Part of a small language model's weights.
Architecture: LayerNorm before each block, learned positions, capped logits.
Training: a variant of SOAP for these matrices, 117M tokens, 3556 steps.
Each number is 128 + 32 x the weight over its row's rms, rounded and kept within 0 to 255. Layers, rows and columns count from 0. The size above them is the row's rms in percent of the matrix's.

# layer 9 MLP up, 384x96, rms 0.236, rows 64-132, columns 48-95
size [108  96 110  98  97  98  96  91 102  85  99  98 102  98  98  92 107  96 100  98 100  95  94  97  97  95 109  91 101  96 108 104 107  85 105 101  95 101 108 103 105  93  94 100  92 100  98  86  96  86 107  89  94 104 100  97 104 108 102 104  94 107 101  99  99 103 100 110 106]
[[125 139  98 120 103 175 182 105  83  91 139  81 131 115 128  69 167 132 120 181  61 101  78 121 143 144 137  57 129 168 139 102 176  96 134 143 137 141  84 109 126 138 132 124  74 109 114 116]
 [136 126 117 117 176  96 129 160  89 160 113  75 154 130 118 112  99 115 107 155 129  72 110 100 121 108 115 150 124 147 143 130 149 160 149  99 104 158 156 139 159 172 151 103 159 117 104 104]
 [ 80  64 116 148 107 134  91 155 122 106 126 175  80 202 120 164 110 201 116 174 152 111 106 125 116 107  75  98 137 139  92 104 125 155 104 183 134 151 190 158 109 138 129 119  98 178  92  84]
 [ 88 130  70 105 137 162  84 138  82  89  83 123 156 156 120 170 108 179 144 159 161 161 106 104 130 153  72  87 123 113 101  98  87 103 111 165 117 162 175 142 139 126 152 157 134 117 138 143]
 [159 150 169 175  61 133 114 133  66 106 147 131 178 126  72 152 129  56 116 189  84  61 105 186 134 139 128 145 158 149 138 146  94  80 132 107 151 167  74 138 173 141 165 145  90 132 183 106]
 [167 150  44 102  96 134 162 103 114 154  78 120 111 159 192 133 108  93  62 159 102 177 150 149  61 132 165 119 140 161 141 220  83 174 138 123 132 108 140 160 111  69 167 124 168 151 114 126]
 [140 160 143 146 131 125 101 136 147 184 114 106  89 191  99 138  83 167 139 162  70 138 133 121 128 110 137  75 101 129 142 117 168 131 132 123  82  41 130 155 161 183 121 130 159 118 150 105]
 [135 145 153 136  99 106 157 112 131 115 154 131 142 150 180  96 130 164 181  88  42 115 131 189 175  66 123 135 120 149 166  70  97 171 105  86 143 141  43 122 104 103 110 128 161 165 123  66]
 [ 95 116 157  62 106  74 128 161  92 127  96  92 121 100 122 157 156 123 125 179 122 154 104  83 159  75 104 114  52 192 185 136 112  94  58 169 114 109 160 111  98 134 175 180 136 151 158 142]
 [165 160  92 119 123  76 138 170 136  89  58  63 125 152  81 145 112 138 200 114 140 159 119  49 170 148 145 146 182  64 128  77  62 117  66  55 115 150 141  72 120 158 114 121 110 110 176 171]
 [152 115 172 137  77 144 119 167 109 114 149 179  83 182 146 120 127 110 108 168 141  78 124 123 203 109 132 122 174 121  99 188 144 147 107 109 152 148 107 141  80 146 141 149 168 111 157  87]
 [158  60 159 107 156  98 164 174 164 109 108 103 102 122  89 128 143  81 160 118 139 156 161 111 116 106  99 156 112 106 128 187 167 142 170 137 153 142  91 133 185  86  93 107 106  83 116 127]
 [ 99 106  94 177 149  49  87 131 161 146 102 141 137 140  58 157 110 157 141 147 131 100  82 159 124  99 165 122  78 140 119 171 110  74 139 138  90 102 143 161 124  59 214 124 164  91 103 142]
 [166 122 146 129 160  71  99 134 146 121 140  94  74 182 175 104 104 147 165  89  76  99 126 123  75  86  74 178 115 128 150  92 176 110 139 126 147 116 154 157 119 115 116  84 178 103 154 164]
 [137 124 136 158 111 153 100 116  83  91  84 131 101 170 130 123 170 135 153 137  86 127 108  83 201 109 129 126 121 159 109 158 146 139 167 132 137 131 162 108 140 173 137 108 162  86 150 109]
 [169 130 145 117  71 111 123  84 126 123 140 110 180 184 171 170  81 149  64 141 158  81 150 161 158 110 134 124 106 134 172 110 131 108 164 125 101 161 176 112 124 109  66 140  98 103  99 153]
 [146 155 180 174 129 105 108  76 147 169 120  77  90  74 102 115 163 119 139 134  98 130 152 144 142  75 114 182 112 156  91 115 133 134 111 148 135  68 101  76 137  80 126 106 113 131 193 161]
 [132  91  95  97 162  81 137 105 166 102 146 115 121  93 129 151  93 119 132 166 141 103 179 154 124 108  77 123 158 194  95 136 155 179 186 153  50 143 126  92 168 120 114 123 135 171  86 104]
 [135 152 105 157 128 176  65 115 146  92 153 141 140 132 101 129 118 110 125 128  83 140 189 129 128 155 156 169 114  75 180 142 154  97 105 125 126  72 145  76 111  61 144 117 158 174 165 128]
 [137 178 130 189 167  64 171  84 184 129 142 121 123 133 135 119 169  73 167 113 104 130 115 145 138 123 146 128 161 133 118 145  66 110 124 106 137  90 118  88 144 127 134 180 148 173 158 137]
 [156 153 106 121 109 133 127 101 119 155 154 153 156 116 130 143 118 176 126 153 175 130 143 178 133 144 107 187  53 148 154 150 117 150  74 210  97 101  92 150 146 120 125  89 107 124 115 224]
 [100  91 158 133  99 104 128 126 103 169 135  94  75 115 151 150 170 133  77  70 108  67 112 152  73  99 112 126 130 143 158 133 153 120 171 163 145 174 150 142 134 122 121 114 117 122 112 185]
 [112 135  98 102 140  95 103 134 139  67 178 131 110  98  95 144 148 156 139 152 119 149 164 122  85 126 172 137 146  88  98 125 136 142 131 174 107 194  99 200 133 125  68 176 119 130 178 134]
 [138  87 131 122 130 109  84 136  93 138 105 172 149 141 153 107  61 157  67 221  83 124 152 141 146 102 129 141 148  85 157 121 129 144 124 137  88 164  83 115 160 140 117 140  87 193 149 124]
 [144 106 137 152 116 124 103 147 140 150 124 149  78 189 100 154 176 156 166  95 162 161  74 155  92 151 156 131 148 104 191  88 144 114 163 142 142 102 195 116 153  98 170 104 158  91 174  98]
 [ 56 106 175 150  94 152 123 141 116 137 140 137  71 136 140 118  60 157 136 136 128 138  91 111 121  53 125  98 121 144 130 202 188  99 131  88 110 130 142  82 161 152 144 145 143 117 125 128]
 [ 83 113 113 119 140 134 143 111 110  76 122 119 125 163  92 137  96 206 111  99 105 204 195 112 144 154 128 133 163 115 129 154 172 123 107 107 146 132 127 154 181 140 119 133 139 172 146 103]
 [ 84 117 114 131  67 108  83 195  95 169 166  90  91 108 109 121 186 164 103 102  87  59 163 125 117 147 140 146 156 137 125 157 138 110 145 111 111 158 153 129 134 113 131 160 167 161 131 122]
 [ 67  92 194 149 145  77 140 213 120 144 128 117  90 110 144 129 195 124 164 115 105 103 124 130 107 100  92  71 129 110 151 120 160 161 131  67 111  95 134 106 109 190 131 132 161 131 133 180]
 [147 169 222 159 119  92 107 122 113 118 125 114 170 145 109  91 127 171 125 147  69 105 150 111 110 113 160 126 121 123 107 126 136  77 144 132 132 124 109 139  36 135 137 106 132 129 120 215]
 [167 154 146  57 131 126 117 108 106  89  63 141 197 114 115  91  90 148 156 145 124 129 137 158 106 112 126 121 122 166 120 166  74 181  97 101 104  92 123 164 154 129 130 140  99 155  84 198]
 [128 155 134 127 169 185 114  90 156 145 165  76 138  96 121 137 117 100 138 108  47  48 111 158 167 106 149  96 134 162 127 108 179 104 140 158 140 101 106 110 124 130  53 152 148 143 144 121]
 [158 158 184 123 174 125 106 141 109 147 123 144  91 134 197  93 160 146 119 148 114 161 167 122 132 145 184 127 138  48 126 157  57  97 108 111  72  57  98  99  88 112 141  68 115 131 177  87]
 [141 103 151 116 142  92 164 103 110 189  81 121  67 114 130 121 141 151 111 158 151 100 177 122 113 124 179  78 133 148 146  44 105 153  94 108 150 143 127 133 125 120  55 158 149 150 161 120]
 [ 61 119  98 105 151  99  56 119 185 147  94 110 159 140 118 106 120  91  99 140 136  91 120 110  96 161 134 138 106 174 106 152 171 101 228 112 108  99  94 142  79 170 117  91 178 110 124 153]
 [175 174 122  77 117  90 103 106 115 157 166 128 165 103 142  76 134 140 130 115 123 144  70 133 157 121 170 101 123 102 115 135 112 134 101 126 169 114  75 124 142 153  57 104 102 155 104 130]
 [104 115 114 175 146 138 158 181 159 142  97 124 141 159 137 134 107 143 129 119 138 150 125  82 129  64 161 179 186 114 194  78 119 109 137 132 127 178 180 197 141 168 142  85 150 136 119 194]
 [133 146 114 138 109 149 132 134 136 142 119 135 127 147  97 115 151 104 116 218  55 129 149 107 138 128 131 110 171 144 132  80 131 121  99 108 123 103 130 110 111 105 118 114  74 133 117  55]
 [103 165 142 105 140  88 185  88 120 100 117 142 126 162 115  98 149 134 124 167 161 141 142 144 100 183 106 120  98 106 170 120 120 138 166  56 133 110 104 158 172 116 132  30 121 134 128 141]
 [ 40 120  93 148 122 161 112 164 122  97 220 133 147 131 142  83  62 153 145 128 122 114 103 139 122 158 131 138 108 113 157 104 129  86 153 102 118 145 132 165 145 147  91 130 174 141  72 105]
 [ 71  84  90 154 129 122 157 135 168 130 112 124 136 137 125 137 156  62 163  66 103 108 134 136  86 104 101  91 129 138 116 130 116 178 195 119 112 152  88 119 187 165 204 129 116 158 139 184]
 [152 109  86  95 149 121 119  83 108  93 126 100 116 113 124 191  80 141 130 156 123  82  91 103 138 147 137 113 179 119 135 139 174 132 124  93  87 152 101 196 112 117 128 110 100  78 133 170]
 [114 183 202  96 125  96 121 158 107 141 147 160 112  92 114 125  91 218  59 147 145 111 152  89 132 137  81 118 174  91 137 136  82 153 139 105 123 149 187 132 129 181 130 153 136 197 117 161]
 [181 108  79  80 129  97 134  85  71 106 134 118 169 136 143 128  80  76  79 124 146 103 161 143 144 112 104 162 152 183 108 107 139 147 130 164 119 136 157 159 100 145 142  93 210  87 117 115]
 [122 126 143 100 151 148  90 124 198  99 175  78 129 141 179 136 157  92 120 202 122 126 129 111 189 121 156 122 102 151  79 119 149 122 238 140 139 103  88 186 141 152 108  84 133 102 159 111]
 [ 73  97  93 107 175  82 106 172  89 175 149  88 120 139 102 105 122 104 135 103  63 145 155 134 177 106 149  93  91 173 168 119 166  71  79 133 127 152 173 168 110 138 156 106 183  96 171 140]
 [191  67 125  66 123  86 143 157 149 122  84 107 132 194 124 127 201 152 134 119 145 135 183 112 127 102  80 136 100 162 111  81 129 142 135 153 107 112 101 129 178 148  87  99 107 109 108 105]
 [139 116 116 115 122 123  80 179 123 123  88 137 120  87 110 142 163 114 127 114 106 136  48  79 122 150 160 140 223 116 125 140 177  85 200 105 171 183 141 117 114 181 115 118 134 120 145 115]
 [ 91 170 120 159 111 104 104 213 128 156 111 117 136 127  91 139 145 156  86 121 112 138  85 124  87 115 104 190 122  44  83 155 148 101 146 110 179 163 146 142 183 183 131 155 211 135 131 178]
 [ 73  94 173 107 127 115 163 109 137  98 168 121 165 141 108  79 158 151 100 163  91  76 135 159 125  65 127 198  76  89 158 135 145 218  94 100 125  60 113 149 144 153 129 141 115 149 138 124]
 [166 159 121 138  95 115 143 101 117 121  87 184 146 146 118 117 168  62 205 125 111 116 105 179 175 136 139 134 108 180 129 139  95 152 117 151 107  83 139 126 104  92 215  75 173 207  36 146]
 [ 84  96 103 143  48 149 104 102  67 171 146 112 138 127  94 144  92 198  68 159 170 103 112 200 170 128 131 114 157 161 189 129 103 125 170 131 117 114 109 136 130 133 162 152 139 152 196 133]
 [120 109 118 120 109 112 136  95 113 185  90 114 168  96 139 107 109  83  99 185 105 130 105 191 103 154 138 136 149  96 183  95 103 102 165 132  99 133 159  65 149  87  99 113 144  91 132 127]
 [ 73 171 117  41 152  85 108  87 140  97 100 139 172 157 120 170 149 115 163 156 151 112 112 132  87 175 109  82  98 122  89 113 104 177 152  89 204 133 134 115 200 138 106 177 119 113 109 169]
 [109 125  71 123  89 123 129 113 112 137 104 107 153 127 116 145 138  48 129 119 138  76 132 122 131 202 143 109 174 135 153  93 131 107 185 142  80 161 134 105 128 172 149 107 135 148  72 181]
 [140 110 137 140 137 184  76 204 204 147  78 135 115 144 104 152 162 104 186  90 150 128 116 142 112 133  76 162 113 134 133 179 103 114 127 170 137 165  84  91 161  77 154 108 143 151 133 123]
 [152 101 163 135  90  95  45  96  71 132 107 128  51 143  85  82 120 185 161 149 113 125 123 122 153 142 165  76 154 115 138 130  36  88 163 124 138 162 165 147 114 103 110 110 136 139 182  82]
 [ 86  61 147 143  82 122 101 108  92 133 100 121 151 135 102 123 141 137 153 201  81 193  95 103  67 119 114  95 135 149 127 108 123 144 161 119 148 167  82 171 123 108  89 122 128 121 165 169]
 [180 118 158 169 120 118 176  90 144 110  95 133 127  76 161 114 160 133  85 199  54 154 157 158  94 171 121 110 163  90 155 129 106  93  90 124 135  97  76 145 112 127 116  86 116 129  74 130]
 [120 119 137 113 118  76 136 100 118 177 138 103 143  83 153  81 163 143 132  88 142 102 146 143  71 123 119  93 166 184 126 169 139  89 112 110 155  59 151 203 141 141  72 135 121 185  96 159]
 [153 148 107 173 123 159 154 115 116 127  80 100 170 126 123 143 100 110 107  90 166  83 103 123 131 175 171 139 110 107 143 151 148 127  73 120 112 138 125  82 132 189 180 137 117 111  81 138]
 [123 105 150 116  73 124 175 138 131 129  84 178 172 108 130  87 144 104 118 104 140 125 199 163 152 102 131 134 107 105 208 117 116 129 115 127 135 128  19 182 182 131 141  38 127  52 124 133]
 [121 169 117 108 150  61 182 197 140  61 122 101 131 103 115 157 120 183 130 141 174 164 140 128 158  87  79 139 141 162 123 110  76 102  71 125 116 139  81  99 142 114  83 117 103 107  94 110]
 [129 117 121 125 125 110 106  83 131 101 110 160 162  93  75  99 174 186  94  95 122 100 120  98 128 126 122 134 180 160 115  80 100 162 114 162 110  97  95 119 160  99 162  71 104 154 215 126]
 [113 111 109  74 103  91  86 128 141 119 120 177  75  98 136 128 182 119  55 169 144 185 130 133 104  86 138 103 131 150 192  82 139 118 125 203 182 176 172 151 165 167 127 115  62 130 187  88]
 [128  93 136 165 141 150 168  66  79  98  92 157 171 119 113 140 127 119  76 110 133 136 165 152 126 124 146 129 134 178 110  67 148 126 186 172  75 144 103 115 100 144 114 135  79 145 156  90]
 [177  82 110  76 153  51 101 155 133  94  81 124 116 139 129 131 152 142  74 140 144 105 148 163 134 164  80  77 172 158 159 150  80  92 117 152 102 118 120 129  76 148 126 144 180 121  56 134]
 [113 133 142  85 131 133 118  86 133 145 129 161 115 115 163 151  97  55 145 142 102  92 121 144 119 142 128 146 128 172  96 167 104  58 139 135 106  91 103  99  62  93 113  86 147 138  94  69]
 [120 101 146 103 146 120 138 152 124 130 112  62  94  95 110 104 118 112 109  84  91  81 148 143 187 173  80  80 177 155 147 135 168 138 188 108 137 134  78 123 170 188 127 153 161 195 115 104]]
# layer 9 MLP down (transposed), 384x96, rms 0.232, rows 64-132, columns 48-95
size [ 99  90 107 117  97  93  88  95 102  93  93  88 102 102  99  89 109  95  93 100 106  88  95  93 108  93  95  94  96  94 107 104 116  97 103 111  86  97 103 104 113 105  91  95  91 104  95  83  95  83 110 100  96 107 105  86 115 108 102 103  91 116  99 107 101  96 106 106 113]
[[181 108  97 167 176 130 153 145 170 136  89 104 108 101 148 162  91 135 137 141 162 115 115 117  89 195 143 169 182 144 131  91 133 132  74 157 114  62 131 126 116  99 174 119  15  87 117 165]
 [146 125  35 136 173 161 140 115 152 105 109  83  91 111 127 103 118  95 160 100 118 155 208 127 159 132  99 136 103 145  96 128 128  42 154 119 178 134 110 101 204 172 144 171 151  63 109  80]
 [ 89 149  55 106 118 123 128  97 100 165 156  89 127 129 175 103 100 121 121  88 170 142 143 121 117 138  82 109 132 146  86  84 103  83 114 132 112 132  86 153 192 187  79 179 165 144 201 155]
 [149  96 115 143 151 127 128  95 191 142 147 117 136 133 152  95 150 162 134  62 163 130  15 116  92 165  85  87  43 143 121 168 144 128 124 116 119 181 156 116  87 114 104 101 162 167 112 178]
 [171  63 176 174 108  86 149 101 141  95  94 126 133 159  96 109 122 139 178 128 108 167  58  90  87 162  95 141 143 194 134  88 119 132 133 159 145 150 171 126  55 106 102 102 181 148 153 123]
 [111 192 168 123 155 127 103 211 130 176 193 193 133 114 133 114  92 124 123 130 121 148 125 134 165 122  71  81 125 111 117 119 157 108  77 159 100 116  91 110  66 150 178 120 100  89 152 123]
 [132 119 143  92 126 180 108 145 143  68  59 125 113  71 137 124 208  57  75 163 129 139 178 135 147 140  80 144 105 140 131 145  79 110 118 124 133 204 123 144 120 128 118 117 106 149 121 147]
 [145 110  71 111 127 107 172 138 145  61 151 130 105 195 123 141  93 118 131 104 128 149 124 106 178  93 181 110 152 142 108 181 128  67 130 137 163 104 167 155 147 177  81 130 140 138 122  91]
 [103  44 111 100  88  74 104 152 124 113 107 165 116 173  94 120 121 148 114 123 174 129 164  99  96 151 130  94 120 100  88  91 177 137 140 130 166 172  76 120 153 113 127 201 149 108 127 153]
 [165 108 104 187  97  87 136 173 127  60 203 123 111  85 105 166  36 130 154 104 132 189 117 158 175 169 119 110 144 137 105 162 147 199 133 106 169 127 145  75  40 107 172 141 100 139 101 163]
 [128 142 169 119  90 151  80 128 128 178 109 108 144  85 104 118 129 103 105 158 133  91  79  79 128 152 169 123  91 165 112 107  68 133 123  92 124 115  97 138 150  88 130 152 103 145 116 142]
 [106  73 120 183 110 118  95 110 123 136  89 135 198 141 123 154 151 125 171 103 139 115 142 192 128 166 175  85 150 124 144 127 130 120 121  94 125  87 165 132  99  93 169 234 158  85 128 126]
 [183 134  97 122 103  71 103  79 163 131  86 136 137 122 135 109 182 131 130 170 156  80 149  76 119 167 147 127 178  71 204 128  97 146 112 135 181 147 181 120  94 174 126 149 121 138 202 119]
 [160 158 163 173 145 190 121 102 135 123  94 103 118  86  95 154 144  69 137 136 122 136 131  46 153 136 123 160 112 152 140 104 109 132 105  87 100 145 164 131 119 168 165 139 108  84 125 107]
 [165  79  95  98  92 131 181 128  99 101 177  91 122  98 136  95 100 146 138 127 156  85 140  77  83 141  97 152 113  51 172 114 130  82 130 152 126 144  96 113 101  68 162 175 145  57 125 143]
 [113 156 119 152 101 115 101 154 153  80 139 180 142 172  96  75 146 121 138 113  72 127 125 108 170 193 140 165 122 140 112 136 180 120 100 133  68 113 138 133  82 103  81 141 139 155 130 150]
 [149 136  40 143 122 155  76  56 147 130 108 161 181 142 121 127 166  73 133 153 140  79 191 124 101 150  96 111 147 144 103 162 109 101 123 122 116 145 145 147 117 183 156 102 112 164 133 143]
 [ 97 102 137 125 105  96 153 142 113 128 145 126 168 185 136 145 117 209 152  97 146 137 159 178 155 142 151 127 147 156 132 190 122 116 118 131 106 123 131 176 162 136 114 174 145 114 138 179]
 [ 99 133 111 136 114 124 137 121 109 174  74 112 172 146 135 142 150 119 192 148 148 180  97 130 164 130 197 132 103 136  80 130 101 141 101  97 145 118 149 191 139 135  97 121 131 120 120 101]
 [129  87 149 128 136 142 163 162 104 165 159 142 149 138 130 182  87 103 107 142 178 100 152 105 124 171 167 142 163  76 115 170 109 130 126 119 117 120 110  80 132 143 113 156 134 103 189  90]
 [143 154  76 142 134 133 103 113 108 106 128  80 131 115 130 112  91 101 170 109  98 136  26  58 137 172 110 127 117 138 105 114 129 131  79 167 129 105 195  85 176 127 141 112 118 131 165 115]
 [109 158  81 187  93 154 176 129 137 140 104 167  70 138 176 127 147 149 135 143  92 162 154 120  99 118 121 119  72 144 121 145  68 157 118 119 139 122 103  93 144 199 201 120  90  64 156 148]
 [160 113 113 113 115 112 165 146 176 126 119 133 138 136 156 137  84 127 189  87 162 129  73 135 127 128  82 174 128 115 181 145 115 121 162  91 127 104 160 142 114 142 179  89 125  97 138 100]
 [100 132  87 142 104 149 106 140  93 140 142 138 122 130 110 121 165 117 180 116 154 138 122 131 143 129 181 114 149 103 173 107 169 154  93 119 109  86 117 118  78 126 148 171  40 210 169 163]
 [139 121  51 156 213 119 159  93 116 129 120  98 106 158 131 125 127  75 127 147 127 177 163 101 110 159 132 107 130 167 165 105  67 114 120  85 158 166  93 115 138 151 147  50  58 140 146 172]
 [ 34  79 166 146 145 168 117 221 145 157 171 148  90 124 118  81 100 124  82 144 131 102 126  70 141 138 149  99 156  68 132 134 109 138 136 142 158 156 154 122  94 148  86 110 138 108  78 107]
 [120 121 160 143 156 132 194 120 161 172 161 109 202 133 148 157 178 113 153 132 113  88 136 124 166 148 128 106 154 110 143  96 122 131 105 115 177 144 107 137 145 187 181 127 134 111 118 111]
 [159  75 210 132 125 159 159 120 121 135 172 157 154  97 151 133 102  93 124 120 178 149 127 173 159  95 103 161  65 162 173 164 122 146  90 106 116 183 113 168 139  89 159 125  99 116 126 144]
 [100 105 152 112 162  82  85  85 153 134 177  99 189 143 123 136  81 128 116  94 177 100 125 134 140 113 155  77 154 115  70 152  86 117 154 163 172  70  87 160 155 130 165 128 131 137 109 100]
 [ 92 115 166 126 111 178 133 140 132 137 189 175 120 172 116 149 170 115 117 109 155 129 120 131 104 119 129 158 152 105 126  44 164 128  88 118 189 142 129 101 136 154 134 121  90 155 130 124]
 [179  97 170 158  81 171 128 157 132 102 111 166 151 115 167 124  92  77 126  61 151 113  79 128 125 125 177 141 104 154  88 131 155 120  62 175 114 128 103 123 167 105 125 186 123 146 147 126]
 [143 106 138 102 153 116 212 159 106 102  49 175 115 131 156  78 101 126 125 172 115 149 119 119 114  59 151  68 113 112 134 114 153 165 182 182  70 133  97 107  86 114 103  80 158  81 141 113]
 [168 101  90  96 157 163 123 118 117 147 140  75 146 107 116  91 149 128 141 156 123 149 170 182 117 167  77 105 117  70  95 145 132 110 121 124 178 149 148 156 107 185  94 111 154 123 185 187]
 [110  68 127  93 131  93 177  88 141 165 164  92  79 128 161 138 109  92 185  82 141 122 154 169 132 151  99 130 134 146 100  88 148 182 156 100 132 124  76 138 160 133 140 140 156  70 113 169]
 [122  60 129  88  76 129 194 195 128  83 121 160  66  68 133 117  86 116 195  66 135 122 113 122 126 223  81 116 146 150 156 143  54 120 128  94 116 110 177 142 109 104 119  86  93 132 114 130]
 [149  84 134  76  66 140 146 144 131 108 143 168 137 117  92  95 134 130 117 137 105  97 201  97 139  86 145 175 123 167 100  68 124 141 113 116 146 143  90 189 136 157 143 143 141  98 180 175]
 [117 116  86 132 160 111 124 144 116  99 156 165 139 173 130 149 152 131 154 133 102 102 104 170 162 188  95 126 117 121 132 170 139 112 109 143 153 110 138 120  94 145  82 203 159 163 135  94]
 [119 107 156 108 101 134 145 159 195 177 112  83 155 170 150 145 170  73 116 163  81 152  97 111 119 142 118  82  81 138  88 121 158 139 173 185 174  87 181 119 141 119  75 134 170 127  94 134]
 [ 64 103 145 133 126 115 102 128 103  89 141 131 126 172 133 171 136 141  93 173 181 176 134  93 113  77  95 102 117 137 123 151 123 153  95  98 131 109 102 119 122 124  80 101 155 114 147  83]
 [171 148 103 118 137 121  82  54  67 111 169 180 104 174 101 161 105 103 109 141 105 122 136 176 155 127  99  74 125 157 147 188 142  97 150 142  99  84 137 103  77 103 203 113 152 142 143 100]
 [136  92 159 145 125 112 116 149 115 138  94 126  81  82 120 186 102  82 119 131  95  70 140 110 126  63 122 112  97 112 191 146  71 172  75 128  99 115 174 136 104 107 157  82  91 145 122 109]
 [125  97 158 183 113 155  80 181 132 139 137 166 134 115 191  94  93 162  87  93 148 126 145 126 102 154 123 118 139  68  73 128 113 109 112 115 151 129 140 123 189  95 135 182 112 162  93 115]
 [175 101 198 150 185 121 131 156  80 129 127 154 165 134 109 130  76 160 106  72 175 127 146 131 124 102 170 145  48 149 135  91 125 137 143 180 176  87 136  48  88  89  81 149 161 126 123 101]
 [148 128 143  68 149 126 131 139 189 135  91 164 126 120  80 136 120 156  90 146  46 166 129  99 157 171 130 140 139 109  74 120 118 145 125 148 142 204 128 103 165 146  84 148 114 123  52 148]
 [151 107 151 121  87 173 172 106 159 146 108 116 110 137  77  85 155 171 102 114 118 135 124 104  80 183 146 165 154 114 134 112 101 132 124  68  99 131 140  92  76 208  80 159 184 172 147 116]
 [ 73 101 137 193 124 206 130 201 128 124 109 152 117 103 155 123 127 168 127 127 132 136 133 111  49 161 109 103  96  58 123  82 102  95 129 110 133 120 200  94 165 161  94  98 119 157 122 140]
 [ 90 120 103 130 134 177 151 113 163 152 181 114 175 162 152 116 167  95 165 187 142  90 167 202 148 152 152 136 146 104 153 148 147 189 111  81 176 152  73  92 102  97 104 154 170 112 162  97]
 [101 128 117 109  69 166 201  91 159  92 116 103 113 108 139  75 140 172 228 194  79  67 153 147 103 148 131  85  86  90 176 157  83 156 125 122 138 171 129 134  80 121 186 179  69 138 134 107]
 [ 98 159 133 124 175 219 134 100 110 127 164 116 122 106 175 172 150  83 142 199 112 143  92 171 164 135 119 118 114 177 177 140 117 166  87 132 112  74 155 147 117 120 125  88 154 110 162  92]
 [169 110 103 116 126 123 156  82 156 118 117 113 144 143 120 145 167 127 104 174 116 127 150 144 156 184 150 117 155 165 101 137  98 106 128 127 123 128 157 143 147  81  46 138 181 118  91 125]
 [ 63 106 150 150 129 135 119 124 136 149 117  59 160 213  98 146 134 122 121 120 161 126  80 147 141 123 122 152 120 160  88 128 202  94 150 105 100 122 182 134 174  88 183 121 118 126 115 148]
 [146 145 140  92 131 115 136 130 149  95 114  50 139 118  79 169 146 105  81 142 146 127 141 171 101 124 165 136  60 102 163 134 142 151 181 135  85 105 161 176 161 154 103 199 135 143  95 151]
 [127 127 136  73 115 142 127 126 120 113 137 109 138 126 194 124 121 182 156 103 155 110 167 118 129 119 161  91 170 116 152 180 121 124 130  85 143 158 166 163  66 110 153  98 107  92 111 179]
 [131  66 199 122 117  93  73 116 150 146 161 131  98  84 116  45 130 102 129  90 156 134 165 111 157 187 149 159 142 101  93 105 152 143  96 160 145 161 184 164 183 100 130 113  79 146 168 153]
 [166 150 124 148 120 144 125  96 154 181 138 118 136 103  39 102 136 184 109 138 140  68 122 183 112 127 126 121  85 124 114 112 105 128  81  74 170 125 155 122 151 137 204 137 143  73 174 130]
 [ 98 150 127  68 158 114 132  62  79 155 173 127 108  97  94 158 134 140  90 124 113 136 149 174 121 182 123 129 161 133 151  46 115 136 134 119 124  84 119 121 122 141 134 193 152  53 128 158]
 [109 124 113  98 178  92  86  94 166 150 147  90 112  99 148 152 119 154 138 122 134 126 199 142 152 110  88 108  97 116 104 153 159 102 164 106 145 162 180 124  68 101 154 114 139 189 115 106]
 [ 78 208 132 104 109 185 121 133 185 150 127 168 152  25 115 124 139 131 112 109 143  93 117 176  91  62 127 176 124 114 148 157 153 108 151 109 126 107 118  98 108 126 168 136 118 132 151 126]
 [139 140 146 175 180 168 177 108 144 121 139 137 157 156 120 145  88 145 167  32 113 152  92 198  78 131 141 168 137 165 125 151 137 128 101 106 159 164 125 105 106 136  95 165 179  94 132 113]
 [136 103 132 112 137 118 121 129 127 191 102 176 119 112 139 109 117  95 111 101 149 180 124  92  89 129 181 119 127 144 140 136 136 190 147 125 175 131  96 118 119  77 158 108 109 134 168  64]
 [ 92 121  45 109 128 112 118 150 119 124 166 151 114 173 129 118 121 128 132 152 104 112  42 126 154 156 130 173 137 134  64 169 158 133 152 160  91  77 119 110 114 120 120  49  86  91 149 133]
 [125  66  62 136 117 137 112 130 163  99 129 204 168 112 112  83  80  82  91  84 159  68 184 164 197 136 122 154 159  98 126 148 129  95 118 146 113 167 125 120 178 115 161 157 124 122 114 109]
 [142 131 121 151 128 134  94 117 121  76 140  91  96  87 139 154  58 110 178 182 114 158 131  71 147 160 160 118 148  97 106 132 137 117 141  75 122 118  74 180 208 103 153 158  79 165 137 151]
 [128 138 130 126 127 166  68  99  99 104 106 127 144  66 115 179 108 116 143 107 131 134 101 114 174  97 134  80  93 157 123 106 144 139 154 126 124 173 119 119 122 164 168 157 173  83 124 134]
 [ 79 144 115 181 172 119 138 151 181 136 181 126 107 167 117 103 100 145 121 109 146 117 123 125  84 144 106 138 187 140  80 166 134 170 150 148 100 165  92 141 123 125  78 131 122  77  99 156]
 [127 108 162 120 118 139 151 104 152 120 146 138 149 105 138 195 160  98 139 167 133  91 108 118 136 157 166 146 164 112  46 181 113 137  81  93 129  94  87 141  82 122 108  96 100 100 159 137]
 [114 162 148 126 101 155 154  92  90 187 123  66 103 143 133 117 141  97 107 182 157 154 102 172 122 127 162 151 154 133 147  99 180 137 108 150  95 128 109 127 111 171  73 167 155 139 117 165]
 [130 204 168  96 119  74 175  96  83 117 120 124 104 137 155 146 161 125 114  72 101 235  89  81 131 126 152  40 140 109 168 124 104 124 133 106  85 136 110 123 115 136 142 124 173 172  50 164]
 [103 141 153 137 117 132 107 140 159 177 124 148  98 151  95 100 115  87  65 128 115  95 115 119 131 125  85 158 111 187  58  52 122 143 138  94 167  68 167 191 169  91 138 174 102 146 127 118]]